python train.py --n_head=4 --head_dim=128 --norm="layernorm" --norm_place="pre" --init_std_qkv=0.0353 --init_std_up=0.0353 --optimizer="adamw" --lr_head=0.00456 --grad_clip=2.0 --decay_fraction=1.0 --batch_tokens=131072 --doc_mask=false
Each number is 128 + 24 x the weight over its row's rms, rounded and kept within 0 to 255. Layers, rows and columns count from 0. Numbers have three digits each. The size before them is the row's rms in percent of the matrix's.

# up: layer 5 MLP up, 2048x512, rms 0.0484, rows 1196-1220, columns 128-255
# down: layer 5 MLP down (transposed), 2048x512, rms 0.0311, rows 1196-1219, columns 128-255
up1196 106:104110179123158169169116152122176123172130132151109111144106140120114109110132123155137127173128090149074148131123129160090132132156112188113127097113117146120116103132079131145135123167118123133122134140167155119120151159092119171117052152143131099138153116105138120124169088090085124131159143122066153155082109117129114151150095161096159164100101162119095149152094176123122133136113
down1196 109:155177086153158136109103114113118122131155119082118139102097115121097145102135136126107090169118132083126087050080135116119110145137138121125121149103153128145135111100118108135105168138098139092130151092102138132105135138102160141152152144146117132086131145121148093123116135156117123175127128145147106143146108129127151105140132134108150096133118109089133120128095069111166102114138
up1197 111:139098119142164109113134169110140149149157085101137163139121147139167110122126158134136175121119107103083127154116123089137140163121104170100116134091124104151106101135134112160156125119108134149133128120143152099128164159133186163120114151119147124129146160177129122128098121162124131137127177109136155184107084122149141098144124141141122111096078173141167156149107100111145127145144
down1197 117:124169103111149089109111140140124118111142141120145154098138134117159155148117117057144127121123111155136141162113154107130168181113127127114147123132145085148141143117138131102114123122120163128137177121141097120119149158155147190164202097146152148126144116106113155142155120122143133120124082152165087103137138089118123158126123146167129159157148072173098201179122088094144116118083
up1198 103:121146134152129165146110146143111077182134133161134146182155191141138149123119115140124115128137103123127089149133093137094107169121085127140167125124138118119103108136125123135167114137130138143109117140119151114155151104113114169107085109133149130139168101091095062120130154092121146089125149114093097108088143125133133155166129139130104140130122110105127113160128100120131127172106
down1198 102:143125140146094134122184162112161161131135119141156140125131099087108131142103115106126129107150135128113114129105105084154140168098066143149122120111166143133145132103104147176138150145151138182123123137147150141084142113113170115110126117097132139100119147095131143166096126149127107171126132121136107124156141141171155114127105139156126184147174085132094127136122131155096103104117
up1199 094:086156109133170142123149151091159141124152094093110157127151144117111111126122152142124137107111115137149105111109112161112098105123151105153126117111126155125124122094137135132115129120138117129108136166110137120163115146121129097106105102147060123149131117134111081138090139167145069193098118088130125088136103149114117148141124137136162115144154110124114135146100118124120121102161
down1199 093:128098147132140069160090145137107099137105122144130108162112145153153147113125134130138120122098147133127099111135121096123110143096134124130115159084083112141103144110112108133122127101101099126112127129149084119100126122131126095141132125092110128090165135116124204105100148124128186106095142110112128121080132103149145132146126119093115128133145114130150148160157150104148115146143
up1200 102:085143128175175120140161137147074111116154110139128119162118094154156077156110141125116136104087145099175139140088109136080079122160118083181124110096104132128148124095114116145152108106131122125136131143108091100120116147143125098101113089134121121150138135119126134172118123176103076169116140094089153104176139089136149095091116116147146072123101081126113104134142115155128123127118
down1200 097:123130112093120127117132108119133148107087139140102125120134130142112137109100145156141154109136057142114147120103159124089130135141110091085166098130158076124119120137121130113130117132124140071142116108126118087127148162106125132109077111118143163152138129104146127108104116115093167137068134119108109144166104104116109126121166146103089121147156153127138134111115147132090138120106
up1201 105:157151130133126105097100141123086066155094090119140126158132161141141157148125145194135132105127143123140126164132115136116136107134137131134134125134117103165092121122161172100141137178108084127146142149120116101126124130132137139139129160129157121135088107170137200116124164105093135119109153114122136128127130126141137110096165097140145094133134120144133084139153140151104115140155
down1201 102:155098151115150171137123117103096127146157088116118155097142089126098173133099131123156106131109115116105110160134136138174106120120087124120139173134099125106097124111157125107130121149194119153114157090114106160124154112083144133138082120137102137136162142167151114137146093123122093172112174142104110134139128125146135142122125096081092144134122162122082145147130149121122113174152
up1202 104:071126125119166112118141138149087122133076121109131151129130137128127070140113141150108147135140112109118150091118123139097085161153144129137153112127100163133101095098161113152125124122126156096137132160148090141139135125107101129185125123109123125135123110099113144093117164145104093142106101141124148121149079082110165144117090127103132168111103092068096140123123167166086153130148
down1202 098:137140113127121175108149150134135143098101141089098160099144169124124162129123150154130086184160107088118143123128141084152078121151132136140131072135098144139142112094145129101126142168137183138123133119111108140116081147147111105143083094070116094116151080142128132112131093087121144119119105152116083143118109138168092122148074096136101131146172112148117149086143118141091145132143
up1203 101:148142134125139110145164116131113131122138117129159131094112122158121126104091177166126102101108143135150126123153092098123140155118071112163111142105123144156109107145127140138097149158112140115127128179127192091139102083137129124138152092115127176132122152159099110086117129112123071137153131096132124137100131111110093115138139108122170088168100127148123175131129100136114119164176
down1203 094:139130130107151120120110120159081123141131145096125114120124142151153112116140147139109151112119125135138165153109118166122118151146098109092143134163088134155179173144148096108143106114123128139146116163159125123135152088139148125094120154121121119126154106143153113158112188080114111145102174119106137110155129156134146131145110127138090128118139172112137081104088159084094109081143
up1204 103:112138144134123139135162141122111094139151132155125122142163130123191165123077124138131133149116156122123133117147123111078133132097133095172101121080118097132147147155121138117145107117163141166142111155167143101122108117105132128089119123091126143138117132158070126149122096130124149136149128113137131154100122094163165105147129128129146127147160088104166081130110111127155200115136
down1204 101:192179105150125097098133139132145088117136152122153116132145127107112129107140096116154124149147115115114142154162185100153143141154140142134107151131126121144114082143180135117136137113125144125119124153169104141125065152093151122109062123151145160168119121129158133123122104092138143130121145137102138084098103147111129094084170109076147125133150105139141140189152145133144110149155
up1205 102:161103107109164133124161139096095146110123133162179163129143141170141158144083120113135138124136171125105133118136148129122127161074126099126125181117101131071118141166132153140085101177131117116129114122129175075105061130134130150186113169163086092141147097137091126130167135157171138111114139124109150153107145106137132126109118100126140163129141095141158107153158123139108130090159
down1205 101:100116148122071121148125159125110142077140135117134160125110125113167120114141094134123090140135078075135144142129102160096093123116142122130133097128115099195134112175122155146103146158124132143127155148132110150170147116125104124105084119156136133118145115138182129122154123158159106141137094120142126139117121156099130116148126159120114102113113155140097144122099091114129119118095
up1206 099:144153141154144168062136128119107134113159120152109130145127153152189091162121094138148107179143136141115094098131179125101162113175146143130120146133120118126117110130094100108138142124129104097122122143137080112132128181114122162113090096123116072165164141092113156065166090103144154107149151150162147125111125135127153105135153145114118121120168126108132154114146159112138120140115
down1206 096:099131111179074117185113129143158103150114168102156165077117104095093146100152157098086122112124102085122127137122134139110145144157066130092117080129137135097107144107169167100113130090125133153126138126127151166168142109178106127133114131146141159090093102141149079151157125122122147156124144136114137086131123144125143140140101137134105128135104160131147147117107135154141157122134
up1207 097:135147124123148158137114104098136150106142130161109160121130130140114152165143163137187127119120123183108111155137089110130148139143131126178148156131161151084102118111142168130116105131094136159118102132130168104142167155136162120109103125136126060135101092180125128144122186168158101146126170131125143132155159110121128161106136128130145142135090103138111084120094134124160140117125
down1207 102:133120157153110149150117174125134123173147148149150138112149132125181095154130094167109149109118175131134097116150162132101100107138148114120137120147130118156130117132148107097130135125156086141096140111112121149142116151109140140143151126154135115169162142084123134129104106105141130112114099145132110115130153135117086115168144111089129149197170146121158138132130147107088111157098
up1208 103:120113149135132150112104138149138119104119078166117111148165158159129126158163121187160122109155161123133105135093138142067087117162146130133154162108192117127105098111136131149154153157125116141125106138174169129149106172084128134080115128096143092119129158153137150123169114074121098119118171150134108114121128136149134151111149109123119148166105094127111089115142143126124125154097
down1208 108:137108137125107151085124107104147120120100185113084106097125109139120111125160111107162115171120112128150144120101131093210133127105136129132120103169115077118127151143086149092175085140108130125118154133090109139137125136162118101136162172121120132171138136139145157127125100159114114141095147127154152129114136123098109121111087124118150115116148151142154134140129130119096106130141
up1209 110:097138165161140138118195164138136124133117180114135094094129124148125090127123163142078144118130133143140162091126118115085112132139098151112101127111123149148157121169114133124106146113072093177097127116126128139138095110143131062118141137124102139169165122116085148155206135140151118128172182093102155133145123107125100157106142117101136164150107107095115129147095116139087152092122
down1209 104:141127069137123113126175119080146127102123109138143146117109130087097120100132103108126158155129112104111107148142130090133144122095135103098133114146132138099104114116151114120132133104169134094088104081119139144092162113145096120100112097139076163123105134076168157154097145124128148149140115099118141115186121119159125167125154118145103153169109107097125136133187142127097118118143
up1210 097:130157164136073093163146158182112142097102108141098103096157157125105111156154130164090170142131128122079097163104070102122123114103107142160105097126086109168123114103109109134128125094105119130123114131134118117159085130153108102176085118134163095147070116144170164139136153104161131122135112116127136122114149058151125091160103101108136145148129137130105141132088128177144125109115
down1210 091:115137140137118098094152103121162117121158179114113124156123105142175140153129130136095151143133128163133185097099107136151144174114120158146091119108091141135103146155095132137107127182129097094115127144108135126133156132120189181105139114149075124121159149128109110159154085126092102144127107120112110111103096184124128107114130135128146133147114160138111174132152079126124109131176
up1211 096:117165077159133155139095151174116137107152171155127142127147127121117115154128104112142141140112146122084170113136118141111123142134112153125126145137116123115120119134125103135118178120113125091103079141115159146129102108181111168157123128157133122124169109136158136066154113127149095139135116132140160136136157108169133138133151145137129158120096157102092097109094148114168137173120
down1211 095:122166143166113139119119109091152115136110118146141118134093105086129179115164153135100092123096094134101167104123157120149110143102142108159117101098076114164107134086139146116154101139113108140142113133135125131134150147153156099163130117134167146122080204137128100124139159150114124164115133144067145133117090135113136119156139115096106095090144118102167086148153141167116091127120
up1212 101:147139119165118156090145081077121158182171136134131128144171121132158102153194087162106135139083155111109128111132133103129089142143144126175133132101092081121134118122133183145176125116145102157110150142134164108148103095141152123145183163114109099145118116147135137151168117112137133140132156096091119107106167094134107110130148073093130085171107121110084102100163163156132124073127
down1212 114:089106127119161067134097143202148092079103121133113145128102132126100145112098173116146099126151086126142113109121117144128180139157124167091137099143151186108139137114135098097074141145142157112139076128138114165107149154122122117128094113152135117155113172119122109144111119145120131143126130143174141130142083163129107179143121156183123168086133152138130150163067100107126124152155
up1213 101:146142099125125138129134135105148133142149168159145114144164139170137103167139108161165129133152123113130120098084065121138116152122124139121074083097135121117096122153138113159150059080108100118100123118192168122137093135147130108128152110077129150131135095126109135127134173104097116151158128149099135166159174076160130146137155093096136173132140131152155127130121122165155140145112
down1213 098:110120168094084111138122133109156142141130158134160091097124094182139085131108105151181127123135146107139134071040098164141170169098110111122104101114103090120081136150134097100131103154121110150141135128168114131130090109161136123140133108110194120127107140104087128151149115128135140141108154141110160084132106104163128164131159119081176144196096138111148101113112108130161136122113
up1214 102:142141101155169151106094148130170108130156123160111119148138143124127131153138127111162135139130097130157066175066118057125141120155161121157120123121108122162106142126116120116133112100142117112154128162162151112151133110126168176122121171099148117139140112116098141157169107166113166151165148144145125136112094151104146144108122123096099125104131172140114086140170114116159142163146
down1214 098:128127097196133134114133096122162110126088139154085115096117152118150108137163076117135147148128134134122153123169147102098178141122125084125135111161117103090142133185143107132133123136128132098176116111118081129095117137154155157118193081088112136125095120084092151086143126097116121130086165125122120158121127110137129166144144164128151127079126135127120148116100133093124150125121
up1215 094:110157137122137121102141121144153143173139106098146169115120097145144126131133156161129112101112141112147117125088139155114127103108102112144151097117116127142098120097090110128105086136117125099099116157153179096105153111124162137130080145125110094137081114133119170054151129126101129114135144146101132101124121161145135088110141130088148118124140126146101142120135138151147109164114
down1215 090:124130127140116146114163112147132110070162119113116118112168166162159137130129145153154154135137137124139121105118190077123135104108142144107092146140174140169163126105151130128148164121104139135133164138157111151144115129129138120121129125087138142109161115132151125160120120144154124132148100110106146176139158116115151157105136101092129079130133149159163132110080139104052160158170
up1216 090:117142075112148139114130171166138155143142148113092158104172120123131134166121107131123111141134106123095130129156141135110145117173129101107128102137104158111134123152118119135135132122133146094086097169099130126186089127113118141126143105104151157147126141127134131127081120150117158150131113064140118160146130132117142103119164101096173155139142146086095100106130135079109180163106
down1216 102:165114123146153150154174121099117153093101109094147129120113127142157116101115137125110097169120137145134164113133126135128119173168084161145092140132118098141117120109109129096133127148129111111144158136185141112091132144114112113158102112142084154108119111166099145128169133145138117107142135171147159110116130135146113136156120147129086123135160146121133112133129116140177111132132
up1217 099:134109133124132132161132162129111158120132148147094129183086107159067102097161137174112105077122159139140133116110095088136098153104083099115116121112160106081111135121100123158098094149089110142118144138115149121114139106069129130131141097159097125106163151105098176173126105135109111153167100138131110146171110127161125138159125134093116137113127091134129139128118119166127120127112
down1217 106:162134140143093133106155121123123139102090137138155164081179135121171152182094159110135127169116107114097135159099180142147130097151149117139095139098146113155090132135134150058156162115114150133087140112089110164121119182127156139110094139148173132122124070131140076109134139111155146133096123141108127091139127099117148118141127140146098125133130129157126090110134170118122193140114
up1218 096:155159109149182107138097096123136117143104149125104159150129157133150128123097147115092130147111110105146130195111134096138106143137121141123108155135124099088096128127152146123129114120123074181121115175133164108102110110129173109147120134080120162124196124136134130134124143100117152139133169135137106121103088126165128110138112099063137139105151120111094133107087149128156114143149
down1218 087:149100170134155135092142170127133154126161144135111171144128109098131146130161143112141108132174158165111123136135161092159135171130115091093111136158154115163121165135110094143114137144162153095134120128109093122181099149138144117124103127119100134110081169134135103123136116163156135098126137133144130127071140119132168111113144149142140141079123139164141153091105168143133118124170
up1219 101:112137187140124106116163120125148096152096137143128136113190119135132114175150154140135126131117151130076130142135138130132087137099106097156131133095132134127092112166126111140124114114089109087117125159103162074113129074117104093162187152115151118124149121103124104104147118077089122136155130122129137145123151101147126093120075129105133106126104095144135125111127166154145142139143
down1219 101:102113131131114099160142111119108141144104121128126108147118142154176105135101133152113124104121180167162148096109093159097117120103111138116125157153149108102126190161114119084137134137138168140142106149156128129151139131112141142137136141116104139133135156145122149160095128096115101105138120137104135175149104128128082143127120152135123150131200097162097116123147102111135116144075
up1220 098:121185132114131140122110122108115121148125119134126162101118122140140123095143126098126141127142142110107116093075094137146115170155112134096115130103147150118120116132125140142110113144088150146130091113146142143129160109120169117113149120174146109128118140129149142128114088154066150119158155079177154156099157119129115164163108119117138113106136153154087161148083122156163122081144